From a checkpoint of a small transformer trained on Wikipedia: MLP 512 SwiGLU.
Each number is 500 + 40 x the weight over the matrix's rms, rounded and kept within 0 to 999. Layers, rows and columns count from 0. Numbers have three digits each.

# up: layer 5 MLP up, 512x256, rms 0.119, rows 95-129, columns 128-255
# down: layer 5 MLP down (transposed), 512x256, rms 0.0553, rows 95-129, columns 128-255
# gate: layer 5 MLP gate, 512x256, rms 0.116, rows 96-130, columns 128-255
up95:428536528480517457452553449526432538470347516464475444455491517555457507489487529540609515578443487534527474471474527464453473441520469441518513472499400454419516522468576480413496606565498478487478506546537466503431558514446515481493491545445491498570504444473539488583464494489523460447488479525443485549454471441522471487529494475463599515520538546497480436641471508472552448466566
down95:597471508514476578520497495514509466486464607473453519506544566539521499510514461538459498509512534523426532513462504451523479503480505418471530433487519495444438460459517513465438487441509486500502527500503480469479501535478582531483438465521455509526586471515493477397433485559482468555530465460507519539524517473496525463582492482557474512516548499541485570526487432553523558495456
gate96:522507447499503481505518493494474507467460497557554444468495443426496476458451428435447530474507505482510452521528465512472496549581500552496524485539507491568461488565485506490487491552521453482580454443507465478495536472519423474510443542545514451547491487495526475473462525519468475544470551581518449529508505459494539566560556512538458479470487565445488524477533476470555477541502
up96:472482593450504540528465497436506547515495467515450531490501515506476577559525498494475462505536489525455504514459564459509517511466489457531451526484478503485559428445488427528465495455522547478489485467457505493492451517496531454459527464529474507479457515476487512537496445504432475442460512455497459454508517487451494454537491456475597552541506487510468485498554549586443550474517
down96:497500521519543527532493525506461548453513533481454490503469510487492499489535543433463517498533504506403501480442538560500519492559533523502497533477508459484487485521564395478475520479465409472500480542460568534514499495513450458494510517528465480477476527426449470488481556546451560458461461533607466483527550427441491530534514579446552502420528459584457545486485493542493438494564
gate97:500556530451564510564419510572544504530491562517537520471433496448502494517404499472450424509531485493518472456468465554516559585509458456534452522465497416474528477542464558437379470462573481561535455517550481483421480440562479516506477528495491526551509481527467483472510430585482460439518500502585484517535498525494459487489467471546496423510443482494475394470536512521494512455476
up97:542471416561487536427579465458548433501495473533396501485572501588502503462489473469471596492414554486555485430503483531408444461453436503602538488514460481476525522579461523481499487509437511503579475459511466532511620520488476550472505459537510508490551542442519480514501452500570504571442549485501464480509527501558443447519520559574476465522487447482547445467520540510562488492483
down97:453543447440436465500511487561548442571531512490517484567522476508529585487482519496502453469512460557513614493602440510432489532518552541525516509471512580472508478533557490436515490486479509532523511472548576624476525494519519485477527500490442503459458497510512488437468462484503351482545471413467504472493478543524582492480552496462492486545535529485519484520505444423496545511520
gate98:505454490484453506514471529520509489560517504473467430440521607518547472507491474475446516539557527505477458508424523479573532465502480486438512487491479466448500537459514537471532508477497439550577492542548537471518485509521467523468507491553455528476409469557418540456572506484527526515481470486543524504545443444521483492491414489531503481566495522503496530499551533478505513559489
up98:510481456505562516481429411488474432481499494499414469463496553510541525447526471513457542614429540564526458506537461429539440484541513538459504567519484519469483446496485507469548568458498550468436472473555438514519471514506461530516511482505470502488500511510463539486540444547493530516448568513452526499534481487550488590473490519462525490398499473502510501389510515559490518541483
down98:488469497467520527519468537514464501513527538506569513515491502458517570590554532480426480421552498533567500569483471473480564502468491546533534464438469441514519483540432431551444450482433507485468453584491482490488499518568521541553513468487443429488486416523503477459463531508524531484439503521434502478473507529518485477509487471510501482500498500552558555461541529477537510471460
gate99:491442498571511532534511507506498485444524482540436390512490505456532526510554514543488570557455467523466417513533505513488545555488524504506416514468458571524534417517515478556510544413463518487516471461512542449533465490539524529489526506531518562506499477488477476516491428485461451521487481482444489404527477566458475461472450556503561461547488490499499586500377502410449545513521
up99:557471485460512477493479482506470541484479483437531598515503513516507452474455484435460549506491550473524545466495481473494536471491495474492505450492457502474514462516501441508470505449532466475505487517549512451473581501481480496456523532486504483503490476554480445455539517539496508472514512484486547468474498475555560504510496439514439563508525477530497465539548575570530494492476
down99:455489495571582472541523499496584497510523434476521525537539549453476474501587405484474612505467556441546511487478525509520504488518484564527396534428459517496431496500414470501579513489493432438553509557503479437477453535430523485497441466473517501469529525533475511462456511478551529525533537525502468557481559506542494482499531463451514487508502442522505566479552500445467485454570
gate100:466493448525512540492476473501464484531491507515468487433490447553513514524536469501424560480452464479503494545507434507443465540505536490505455584484538544576383493474472441480548482539446481477538527509518446437528492517505482493527500568507458540462406499466502483495465548453545534462491470445483575475462556556491474501512494519537475512494510504509395534524542557566478497440565
up100:515534465443466518535461468484416504520428510448462489460488515582569487543466515475476462516464491504548457441502465519456557448452488466526509480451459467498524442491472548553493547537445469544509434501545530450448571501525561504476573481546464568514501456473503544509497535548542468486456590561511428477391533432546511408547538525566498397461506515460452498469501501474386517471507
down100:493512471540453475495435475489456516539512513483457448468547478542444418507547530523510468516515528529484469531498520494516485459494496490545524517443491443496482417502492499508489483469410421479476522452556525447508476542523473457523469483479441520464431473463524420490473490557571474463527496545473559505540509578466480434511519503477510505555536491553456561534509563491506498504492
gate101:471506523464571396456450488532519585563487465489495426495450483516538526500488522476438584526614517479467497482486487477468511418512495496443469514547461543490407530442476433486494552484544446478475495529493546461460465505499516483535529597506501551514623528535549465459446437473513459517510467491538502549527408462499491481501539456553453518473508543535500544537471462535556488509497
up101:470451461490551550519461488530399482465568555472509466530490497469506559492499435514421557549467485548471445472464507520507582543468522460502538401442445513523559495539493496518512468540514510517416421528410460418523432522550499504526514470468528514449533475486521537529523485503516447427544588517454458490522521454499510535549505498407492452412482485551544517501462449511563485460492
down101:505551521528536498464481519527505536455503496492562573586504485482527464500547407475460583515463563498484453479557568445491550532549486490433477530422423550442474471534487537436480493445464474529506497500545522421566474486457434456549458485514594490486561443470506520459551551495511497544477495440548474532514497530483511447468427560493500416462488566539523512545465525467465525585448
gate102:543521393501457488454511514487478501436526470521539482509443504524498508480475475473466491547472462452517513476508413520538532492491506509516415555575515557478488508515513478482474517502475533501502439519518548517461488522543494521506541519547523487430435516429494470520538437568495502515423510538462486518566504519449531467597482504518481506519491473495528499477501537468497524472448
up102:456567494443535556488476520541568523507523446526447485496550485532492443408472453451447444455529510495497510547535501469592509494564498551527481517561520564516456502491471526465399529520435433520499529465529509508508495472535473528488494454485504476426503486428512534476465496548474548459466497508497464504446512502477484512564529521440508506486534495436492416491485480517461507476467
down102:531563461498500524489527541504481366514517481476546519543493513535482466505490513517469463440513499452469451571579386515528538617466476548487507487542491506576488498478502491540472455528494444520514544516508490500481556481453520564458406506485495513444514463455460456479604466453532470493534462468455504496440414517440546410511471465518520545547502452495492428503469450484562465523532
gate103:499500496502527497468540477526490555559424418500466474516518546549492504474506565421495468476455458567497518481459467430493546527521484456495514477531550439504525564477519476516567470422454490493468538477492449469496570483478456575570482445484575571469488489498553483485471496565402542509489461588600498507536510507533395466481459431501587533479431508509548506534473572476498535520524
up103:518542499512499466478506458462470529479458464472484551493466563512527515447484509502479523472566552550501470541573536489534492443510529505410538530535478535518514445439575406490448485515492511494523420527543550556459577470501496489476464490571525508525491478521447552478499437567518577566512499513522526469487558597448481536498485510541531546519541503531502475487515541470511494489471
down103:517566493559472533529484494528616516470567541487517483514501499418522431538441523487522483469431455435504510506570553548457492476532442441500473543479474442455460506474520531478480555518583509453462488539477507479477476467500504452502510491527546453484507505501513526550479501545430514530529452463488473451548476551545556460519472517453520542454452470478517514542451508453480437497455
gate104:419560497448490559481473558509464531509472501518494509590482500463480479531426487599513554483463531449516494526556519540492464462476504462532445520470527533508551542526516515475483547544498515538454507436502430509540460475435523520467496522482463524484500557527493470460547570511559437544522477481534492479485456499414413529454495545436493454539479497491495546547562457537568499486497
up104:482535555474492546440439532532412535507489474490483398569497491482487494559490514475466522513450476518520528452502495548467496446472498553530439537509514488460522545519544526441510524563513558499483512468528515526490506549561508582403516588495481497511514500537411472498585495544494498534554508515507568453468513542481460449530543484459489433467496487482501559514504440537544478523456
down104:490526548471468475548463496463542481585559493462575487606458541459474457512465470548504483464505542491502512472427453502549471453438470475496454536522515497550432537481471510526532566471487463524477465478467571482538556501455491478549547464399468542560526534458567569486505549514502510479450509478524552450436489551556502531461396473510472554534565498440471463544476515496528535535494
gate105:499497491477455536536521510453575418509512470530514436431442493504518495470506525454510462496491485491473566469514489487514468471505580464474477545509460569527560500562553555512505486456494473511462493470498493400493508500529559529535494528494512452495492470526471518478420522480493435453526488461503507510519517463470551460450460464518535600472534478502474509504567543491488490505395
up105:428511531501424508519535496488488496485479463479541454537492564481519541480475521526505501471481458569477480466473494473500455435507507504505457467432474555489548486556446483508526466508444533478515475482490533496506491470495473449626502484464489485531461476473495439453460493456479460451564471444545496454483541503460543466468432531567518528494525467458562459485445594464489512515530
down105:471503543489482514515442516510500490518515492539468484492479474581545487488487543543571506471515597456524509509504504481468528487498544496501588530510445524567493496503549479514536554463553517494494475518543559526449510445498479554467518528501532481440486454588467499506417567518496555504423519525484601464485550467512468469521443571512550551493473500495435399524532468496508508517532
gate106:468535633457496517443542411472462475518457540448464459477529571555544412548460462480466513449518492482583443591527507537520541480528488493477545573464487542411538516548462476517498534458471489464492460499543527501469567541545531513513546514477504496502509502531467541570524532426536518487502507490444494478542542519510538480490517533489458506498474518483451508492507541534545477530563
up106:471565496505471477450447456431555531545453513479539526472421491484534516442522513488445524526566481558534513473400515541551429471574492439445510480482499571529459500530516467505496525472477506505501534539474517523568526496483497473470476523540480460437534553524516497523438512466519470558530527502473486535544511464521556569476536503578447537525490512503528575549544519477467544485453
down106:475499441454565511492604557526511513473452487428472492477509502511464522518471527522534497446500475449560583440505504526462490524509454548511449546543517504453498485451460457506430507514478520563478481516453479535508474483442476474500519498556519515471475473526506448478536524549471533494525485485545488497505509546466434491508563422454489509455433502489433642450496543484434504566476
gate107:409451493523497537518476490531488512511505534445489550506421529553500501455555495579484577573542510490500543496492480483504424477430498464521515542512478511527554532481455498516503531559474469519470457493564451512490451572505492461400527561510557523469484469524514492486471491496475505487463499510561453506587521481540523434461530539492574502471444481552492544486446504466459474514496
up107:543425501489538449523444518479536497562506570454531484474446514554508510419511485553479529528523520472497565468449497505488581469448520493483517563500515527566515508515583538570497533470557492462500529479555448541463543480518500532480498515404528592592528510500516454509527493460425523549475503583503462498484533517519517426469481482443503463519525459509486633478525490471426536526466
down107:506444535542473480481524531472517493499507479443543521457496494557473493467523580426490449503544391497514498512474530519463501577502513545496460519503516511585487500475469513502521507488497557486563532460499511498520511529498471468490506430442475509464527506508528548520454537479510540559504589499518461574462549565462535484436441537481568471466499568511491642490452452464557400496453
gate108:589465462461536516498524505491524559475543500516546515441488544477549458531505502511411496525570601479404528503508481506491463441472573434550452408467471523497532526502455524548494524454529466472549502471523507490488512459496479567471539521567520482425514650473470516467442549457497534503569535461435494494461520524523532492496475449434429489477513542456541471493493449504566495500467
up108:518536491492498444496469462532562495573454496478451511531552508477532453435581469493503525565484570495525476529502457487481496509461534523513508542430451534528590585504497547597584524473458506469543501499494521540443558477489461525496502540537474460478448478487549385515404506499546442542527479454446423491485493454474456524445431485548538462429420500534516487482517451489554477467537
down108:457421492519518576515538570480568474522539514559491493394520539416523515507498460534516457436557502473530487474399540468542514556535570514450445449513468548492508554442543493412484405522488440519527503527515495555513518450510538445519523486481492505510475589592564465504427478492637527508536537427484504469438485481499537520515474424523477480543496572505548469509474439423427463485513
gate109:423434458510492544522495529525481499438533530461466502544496523458514521517476542536484528458524513450453545468490457485494542530505474499567534474475571513513454486549450545448409556478436495539507475491449546451451536505515513547535560546484439473413578534536510544517424540568469433499536554518515553496566509535548506527562466474496491568510500533403407543454505557421482497506512
up109:470545567476502517545546458387503556526509526519461505464525492558483570434484468460460481534596417571467570489461472525514459524523458467497505430437504479517442509467472477488491495447556514475538536462524478654555431558519522498406513526566478515489558514493464511443481458514563456459501525466511554589497446499512527490518493587438545474480538523540553575528491526452462466554460
down109:525496503510503484481554538497453523550541446515501377537536549488472467540533547503491522555594480540528538420492496449491483470492459433524518512423570493519509433578491497546591469443475504495443460399463455453491491464497550550475540472508473546497516465528500504472494589517511511474547508538482421544443538476490492462490580524558518467536480553499457598487573578595441497481501
gate110:440467523577445483483532489422546534532491499477504467477515539488574505498534552499491502445515473476463552487473515438568565512544469549512436445469528467463505529444505466506478492530406471445500475516492553482487541546517427501488436597560521449540462484538548604527508556523498491531529491524458482617489504520431580478432510421587587530534490548462449477465520457484452470510571
up110:439381468527479422568523423446478559465527499477527448452534529508576523584501546549468519482452491488458534481461501579496470537527525507513507560462483502456537482547499534525540506496519481491519527541577466485453510494455454540465507472524486487533519518563552500579554520536450518478521519483434489534527422532501484482469481467549565520581507506507421482490511510468536488503476
down110:425428508517479558488518555529455472434544467524441553515452468522482477505491446512512399505554464561477461565447493505525496511506484497470526530495486532506548430411491543442484513581545487544490511536434442511521486506443473480520533474497500514504544516514494432483477443555597590517464468505530542481460498468541506530548595418548519565547558495465479439474471525535558502527473
gate111:488518578468421515501492529527442516586516540513543497498459451457422415538462462480485510490514540457509478477478556481491457507459452501467496578493473542509577476531508490536489571489528522510454563521479532511477470418541523547509515532470501555525550441482485535545511457587450511510441434452521477466579372514539524485558522432550429493572492527451472438516525503536555527597585
up111:536526420517569484490462526454584553549574467506538453446547578508553500425578578509532525498507459539472467512476529523444480535542509448520424506501572490498472469452544480494478522479497529495528500538473538499474529436490450522478572494548516492460488528507446433517527508475519491513542510554521458523500515508463563476452492478561436507530482552468495503473510553549535473536475
down111:538524522406401490489438537529456538511586432534492538529489442489504438489459523504451566534506535518528510551465535505450575441502516474521573517458520571510466515534508540457475540489504533469545506442500516530464507512476562408512470521476506513555512439482471467463525527477549500490551478435464481545492531478513488457535468484528491428615481511471485571544477555516515522455473
gate112:490499469509500484585567449432480426512500485499470500430450536553554503489547536474509536512444523465594518471435523527512489501505533420524551482571515488468465501535537532496575530420488530491483484454486526501472474441460465402548645517484515464543545374459540549409484468454505543486513476567608486514480532419452519495479432532486491447504514515467531564462487496511614477415525
up112:542500433458468434456484562478469514437483525585542451546526521452545499397544486467491467572564579501523534470522566553478481481475440457463494494519528491551505566474486468491494521520534501491491521505489465492477498552540483499452460432491517583549442425540515461572496527490576538501485539515564401583513613573476535524480445506512461495524575562421525624502452516515493428523500
down112:521465461520474451538582574447466518441452510475526501561474543495414529525458595482512487500504512481498585501514554543500488570490438547515463439523503504440504529579486561532440572560487476492473545516511530479471523489549439509515581475480570491510513486548479455480517433480427504531494490449481472453538526526481515529523475508525499479541534528455522500552431464517473393547500
gate113:488490457484624520457562479475532439518492470469545488540506491432447525557513526486512514437538505472504512497427435462476522459558537501550490481454451463567459557566440532529506500515452511549534491466512509572507527420522496466460457540455502482512483519552467482503471552534495519580510571489527428477469470481474490490485457497500596469459455454386525526473511480553491572449502
up113:554502474477523425470501524458543489532490476496522471509500575490446515435537496545493556498535521520541439540517427468402479538525506461532510421516450478466516462472532472538468505487455445510491550421429536481482552488501453537503487510531446471505536579535505525459428568503481639475527525531455553377545487489489431502460506474486431517500479545423483485517477463544527556490508
down113:546611455598454501414486484508520528519517415488564471512498591509472555533532420490543484509500436511470536438517527500499414486501505462494574502502448460495529532472501455532555459563511570478437486510434514507503548486506563570497474553481504525483505553518534500468474487514498569541459548535447478526499436529546478539432496456424490438446466545494462561471474539455545565470557
gate114:509573473513541556558497560476536501542486485430455549489493485487566542446521550530511481451510507523533556540488522547493517553467537527429470477504501538482455421551549467489507477526528544483518419488532452466606531476534451468479473516461441525547529496539508540525487556578513406516598426540530467482490504504498552515559535515527489441540542521534517483558572483484477505503482
up114:560509514499456500485495493522499553466508530541527460485496546583468467455541464502568539496523478520517506503526513469507522430502586496540534469546435494497502485539476511491547448472513528573529465487421483518540483530496506509528483449436507487481484508462484500547491505390564515488500468463523535479503481413519479512499463515556564525530566536438439511522475491518552491526509
down114:458509495461491530565478502478548531496518484513530556433514481555505510530501554456507458524491528536545489484460565508477443584446438515505476494541548539501445480458474508499507530485543525506513426504539512493467494546520467441487522536485477539424504520484498535490477510480516588512501465517506494500532505465517577492525552566563432439508510529494470551441458479454483473489533
gate115:476525585537519471502505488457548442490434533536500457488474510478445468548486527510487542486532509442567475472496483486520492462488471448518466539395523579607557517473579528522530460451559452508461602456532579542498450456452486489505488540433539496485456494505487485456534517480516464485517460609532500499504515508503537464546496411429480562518525516577467527434508453467559526532454
up115:535345448543526568530470510479481510490495496506572502489484496428439458458499546554512498479464469479618497490527515470410451535470490469470548497522397486442437564475466474487527523450503464461527512528470446480533524547530488510492448511489461468500473527543537505520522512521492503564460489442530492478502555514538490561498525425552468479516481518563470546594574511526447597562479
down115:520513532516499525496448558555522521486393498464609426501531514466497578503546495475512461451529617523528447528465529521458497518492427494519537444454522471421482513483510442527480577479484487481476512528453497446532520546526554509583486592480581485571483405523529496500582532473527589454472549494491427438493492459531471506420462534462533617555455509460416559509427471447480587440436
gate116:509520491517535429485410575551506536516476486485517495564508552511530487539465486494520481449570456503556477455455574515517504470491632521417504464501436431535468422573461543442546475561439539485501494499531512501551495484471422508502569548444465557381542451493422431467496501503544557505485458551568509473506475633453505515412442478534543482487572560473449528528460550509559414449502
up116:447544522487459490516459566508495528483448529424559462514559485460557519495452523533498519470492543499519534507603469529517407548475486486424471489459485558572550527576480513522491559471498434475519549484521549510508535413501523573505483518483481512433455420478552517483551469471498532485462511497530479535507524469550466518474575485530489564472541498594531482525585520522551520505480
down116:474524494525516463532424519535459539499446452450515507484450440503474520442522434494536516526497496467452555514442474513447503529564528557475503460582450541409475444537486557465554487463416515452593508584480523501506472536466510415498493502445496469499529431446427451416419425519510482550517429517480543492569452556474418499504488592489491511519505575521515552433503525531552492563544
gate117:504482485523534550569496522507566510510492483527535501517443536533457531527481477470540512485497549529523515494507554494522464510504478504497491518477448532503512504516495526452509598530501501484547530502442448494480534557455513518465497540538573497499427445451509573484513474484448486497439455550547488506465472476517510464498503521549431523459496468459553516445418496535503555493479
up117:405486513419601485551536490522510455503482520513483481480497481481485464489524460531493479549476504484537527521564447469464458548432519463503522530464558517533501547508506549482469487497498520552456480512554538443536514462552495507447482595521534456566468508460514444493472537517515430499485518456494521530507525497428488427463421502519573562523444541533430512550441461531530477486484
down117:484510451463452474474494491541502527492464500501496476552474575504476598552464505448511482531503427523466542511538451465494425564535534479497483532457476495495558476475499557486537447530518451404491486523402473481480489502511534436487532480472575590481547551509532474466637500516527442503526522468417498541486477507507510455513534512518481462490502487494532660491375430450473550493472
gate118:490509426573470536549576450511492564472502474470499540493534546457522435446516410439484473542484511459521553468537450570459457452560546510467484537546542444542449532493485451523496462562608522517530434477514550490513478409542503469486500546537471488508502471530486553512509560533558461450450490457520494492479463542503539454471515475554445495494461466535423467481501497505552479437472
up118:543453513471441490509478534482543446515503511522508467483532526535467538493431465451527476489516513418523552492494473469505508489505524533498575611570478514515556435528532579436529455431482546517497544484536491480507561486496568437449506509522459505454523451487512470455524599471389538415527509431473487419504475501499523518512504476483469512489498469481541497461466505526507497513592
down118:464540490536530487525477493448462446486500473506465501506521529526527471500480467495470554500567471521523437483484479445515555450461516544429537523445457467476483526479514519516488516460450520539485484452578483513420436467489460456439473520521483553542543482483519473497614514521437464546518588471446484478480484491471552564520518552512471462528396511561507611521565491532527517523497
gate119:568472466509544468534480511487473517475488426525506490458488480494499534556421465465487456531461519467506488535432437557475523529430502509480480510433482513508572558599534474557511465465536454468453457586538482511543544481543486492486505426458435541400488516522470483527579523509492590500451539539421476476568571499505421502479503465521521570513540481499488477512501554576539544483494
up119:472498480550505460432544560543477499489477514442557494536531527471512472453547495536547436540432516538474541496551454517488530562526538475530591482499538465523505528494449533464572520536526544539404546518539485475430459454454543521501486513500506485497496482436467491475494480500478483439523457543450501529434446478429586497472518485512507491478494579558442493448535505453490470524589
down119:470529553507485473511464471501563448554461485491522476534465591505424529543507488515523485510538526481483464478564519492546587507515477539486493501497466474432502455506460481442484439538588530454555481521451541522506468564533538545526496512456494484474528518449477554437517476529513479561466454446513519527541503504506543596454465482541528503481489548475439590474522567457515492493554
gate120:528530406506565521487470595515526522496525597532478492497465577501499470536463474549503465565492477554421504472472432454528526550564523465436523501484407541504486543474457511425557535556503464475512511465526509555469547508522530496528541518498464523494497484477492410539544568577491569511520539491549525493486410519425540522457503467492495527522482516487504445404476507547475535475569
up120:493500510463496477534519501504504564468462535503461476578517520543510551519590464535532517505519481499555490469516510473463498522521509485493505579506568490490471464460516520577529577495470437555544548541521428471452575489521591503437553496487548454511540507483484466453484540439593520544496400484467427452524561471499522485462509501535483511425556473571445514530455548510554499506496
down120:489480501401457446526489549548487543511494524456497495562553509487495510522463479406503469471496452480479514457508524620462556524415518504450529469469454536462481432546471540432528539485514468418483501515491540483473502453559506469539462533508450564428475510448538456469508516495523495638517502519515540480471572526513534564507482549496488451464563526473516400491387518547440491472445
gate121:437485536520514458478569475465560520505469538503533518468526502498481490476545474525480509507485489472465531541511464470492449503496449521482551485485507504519494465565522495491508572496541554413517489523521463460493471436517494506491472470560509549534496489481446525512460486473418490402541498523466512529532460493457499498514513480451545461443489534484509455503490510468494535506445
up121:464524527474464549484461485547473485514535468577455485496474520469420549548540475483441520529499527543516460499483588514442461470544476533483463490495559521507545541483522433474488485446532496557512536494523527506490480444513509414470537394496521521471471477589501517556503525494530540528537555515489483497527541481470610535476523546515576528547546496499516528487489468547550507493448
down121:496542531508517512482552451506483551417474477460530426544469478480502475479551527534469457525465492463484476585494445536402517512512464520567538444534485430504507555502520443529544477503536536558499489439527587502515442463482491536488507541508469526558533506567492540522502528538433531534537469493523523414498480458513558468517540460470479481494495541458550473556472451452488571495520
gate122:587522484484454474517499518522497462516422559496486442496530528502533543539443480543497554533403507590471558525366488492574475494512514576494519480523537477495578460554428516505482464492524554542573531472496459484546455433528470428421529519552535610454526469494493524508474529537566493558498432487537512458514487553489462426470472501504448538533484515437473561480528524469530482614492
up122:458502493467570487515486503492507499459486488529554457498471547471431509521462447540511547501510527440484462575469550503445506539559528488450506491547509503511442541488450554466482552487434553497482451482562488479538489550518518457494483490534487543396481501584495486466522548475597477577540428536508487497486515547440577466488448542480475573449517574524543501558549569485437457476509
down122:516494452465496442434414519514516480532484536493524437554510498519605439487483504521501432544460397492513490468587480516489508549442489553502466493558493517458490462506494494502479558547462429502537511559557489471506404492533471509493462527552493480432508491547477516503425487507452469510557479481436527528366547489501484526453482447451544517506566461467494497546526539527506564526444
gate123:468521489487530560451425477503443505500523553495506497515464568450530525538527423573469336479605420513477508499516453472518509528497506524481548523517523482424465604525488464523479519484483527537456439516512446518441542472526511469478508499487463413466558547453451407563521545503504517436482547545486447488442466544538493489443472511548465485503516507478495480412466511496533474494491
up123:435501552506441431544490442448569497571450455532544579501486534482501452406517525449532401548590523541470534443469523463458459535486474408453569483557521551483475524468413503462445508481433520516474530507507534459501462535503504498571541490499482555548586477500474571489479442537462527406509503498519528487520468460489512491509507454515502463459401450477502448619485449550599522501517
down123:534550545566515513577456407514631471539520480519553459470471596510510493477566513517512485475506552478484506497493506440514529392506555463551533458563484504454434473516541532413510530448500494461512530512525463472501499549509582506445517522576498446414454449424462397457493416536503465458499436465524509573486522457477518430524452484568471465533479558444485484561495485501556502492462
gate124:589525499474499518450555499530465514526477596491535585433453523514528558531512439471471484469560537559593527530549506488476474581547560457467483555523495459513579452441571449485432465523488540518592507506456514517509559467453464494485558466569451546441472505508497479506487510518490543426551503502514480502570529489492457457548527486485551524494448516555459561572531579515523468553539
up124:494461438477520462506473555518459488570535495482558469437454507441486507528539478474556514498541486559458449522516509489499549414548496574548451433544492448456517480484514554429487507486497565470500449546497494519532499463437485531536505535521504484504440536497491564464480458423467466574514441421483543533472532431523522474518555493561480484455500438482476436522471468461468596543490
down124:482483555516477528460494425461520474576571494472473504563577519477485475471543524526443486533542551561507498472500437493469531495463583488493516529432490493569506446484552520518563496490479515501477547495495462485472470570440512489460502468492480433518570526512512531526506498587502525445493494536488488494493538481542469486526530463465591457583481480462466453445474522475500499492507
gate125:496545458453487499502513499598505483499493437500470554499441400434498455515444561529390483531427493537474551497532506562545455577474567556494449478468446451551462462458495478423535546487498497538428425474453549496452548532555544476599561512534556549588487446419526477456502555486510549448486436556467520604496538401514532451549523518471494474485510501459496543477516578509536532482511
up125:514537409510542524539397544600471532567550505561477483506529445500515488510499481533468494556528539504515441469524587493582549451462502530505513494521524408470548534497462505493521527509392461538508427475454528564490542553410447491471431467447541548498484572461447507470510536400484484528496561529530551457491468511466511467547502498502479487463466565449488488495479530536431477489470
down125:528525484574519525489444515497472505480507490461560591513530548555477480486501465436460536566467523483456529502482600518502572464512519484569467478523556512464517531554469465388438480495473506502430496471553510489468495536517485574492578509530528469557534506467496551551600528485477588443547566537533545544493488481443485503481552527615513501598540537493544564561505462524494492522539
gate126:516533499527470549546464474482447549491534450535538455513439532484528554479514495529434603515488495535522483491414547524555470507465446493542499534473542516550489528551525535531488461539512538631452451528521532460495501487497529531496470546491538392506547582497465468529493462494448559468551469469488478481481502493414475483425499515490496470543517489395490520548507534494452508498495
up126:567487532514522472529509523482514532493513447445455440527490531501543514474506559487503402466474532545463491533459553484447485507495488520464439491560539539554624497578491513454470570511463547539511499539527524444476568470546495556491550415478505502512441509474400441480510471567477542542469496562522482486510533556572507469489430477503515449526481583443533546519477453466489596484503
down126:520598470535549494577540485426470526497506397457525466532498529457489517480547505516495543492545447575572477538414480472568496490551511491553482500450425539479493500489517466508565507506508471578477517497449579548536526474444483490455515489480526505445529529502533544525447435517425487588467468380541452503492570575495502521505466564476413491579443505480531588502442504483541517493454
gate127:531488440457549496468470488552573540510447555503499503524460579514565468434584529514460488465625541451416540512527490429497516467432498525520510472483514421545502467433519458542484536430504466452493558534452457496510481461512530498492436437581434562490442542510497448554497573502549586489486473482524486515477472499458530481555444426546522495556456438510556567522518495483511506512525
up127:511564497524517516515450481509454518522525479573529536459484491561535456508515523481436537491464464547485479445541482490474563505595525452506441516534524491507509436423482497574575478523527528536544460483590492503554541534496486477533534471484555536484451436466494554525478453436516492451471541491512532465512491498426469541506516517454455553511458478506443492497444463473529471501519
down127:448525441535526477525492513509481540505550511487496500557453520484500529510505414478542524447552485494587506518552472475536494443453454517543490513412422508482540497560500554517429557426465526561467503422502535539535502428584502549622546456556508606505529552511555526503438451466536498515489381483472492444496540486490517521485507515513510471470523476485522375490475538532424555505524
gate128:511528499570537439502433461458469495435452530478517481501488500532512557489547489501480515487498471503524495526436375540513487555569521495437487512474537464536466483495489507485470496522484453525464506510520494522572473518551488552582521481568453471448501461503467509458535522500536446449468499535479493476507442468466546566538527489548543451569510432477456501522467479501493428480556
up128:465447501480495493413489511521469544536481495461562454472529493441520497530543495510536522482448493520480546472512492504537549504478428478467527457519471481513460506502564527538482503381493513441522495485490525536461484416511514554477525521432511449476480541502559463487463496491461403449444519486520489580473546470439490479456460475505448518464461436536577404491500474487459493490545
down128:450521514535493568510495506452508538474529553551503592457453516502489525468448528497487485586521578577555551485517535536507490474492564451553523452456424445506505544610466498528485476471582528473452560516532495509476476466500473572527480521489508588503465552503519497563463551560453525452516505593495571480463496520452527578495529472488481599508500511482515411443496514427512544464487
gate129:504508466453475487473411438543424499520432467539518479508561543530490480522505561543494559426518548457451504442561502454498470517475518551463525444481480476555425471545453501491448508542450462493566505479472459438465542472446559515511505511502503491520406518532489504523521511523513480437447511497512439492469490451530566562522465452530444399484514506448534479531507417524466572606481
up129:498597461518511528524493566503537539536487468514441459491468481386529464519504488552462492492557460538519512543519611463510471473481415427492501521519552500556525522373607503501529456450572523484505511490501491423430616470491501580504560494500477500537464511486535534472478499455463431459510436490459539526489473497511554535517470491517468500539551512540561544454444518492506472503501
down129:562553453500540516555575508542482533495514524533492441521493472471528535520458465583425485574540449551432511552483468505534501512511533504528466494485552437567537528497497475480543520496539520486466546496532490468541576546534467406523547507513431577529556512435540531464474499436536432562471455464431514494487481477469534497434492483505474448539567522421528553455466501419484504469520
gate130:507546577520539502476428524480471481582475464479440504532488513549532525501603504409489440474482465512556404469485470493542475475520471473501482506463553541502527503484459551459531443563469474472447463554537516390499468474492495438442470557573498580512502476524501489459479524532541518521526492517476489488507570587540573521475469509552477427493458555499443517489557482579533488480451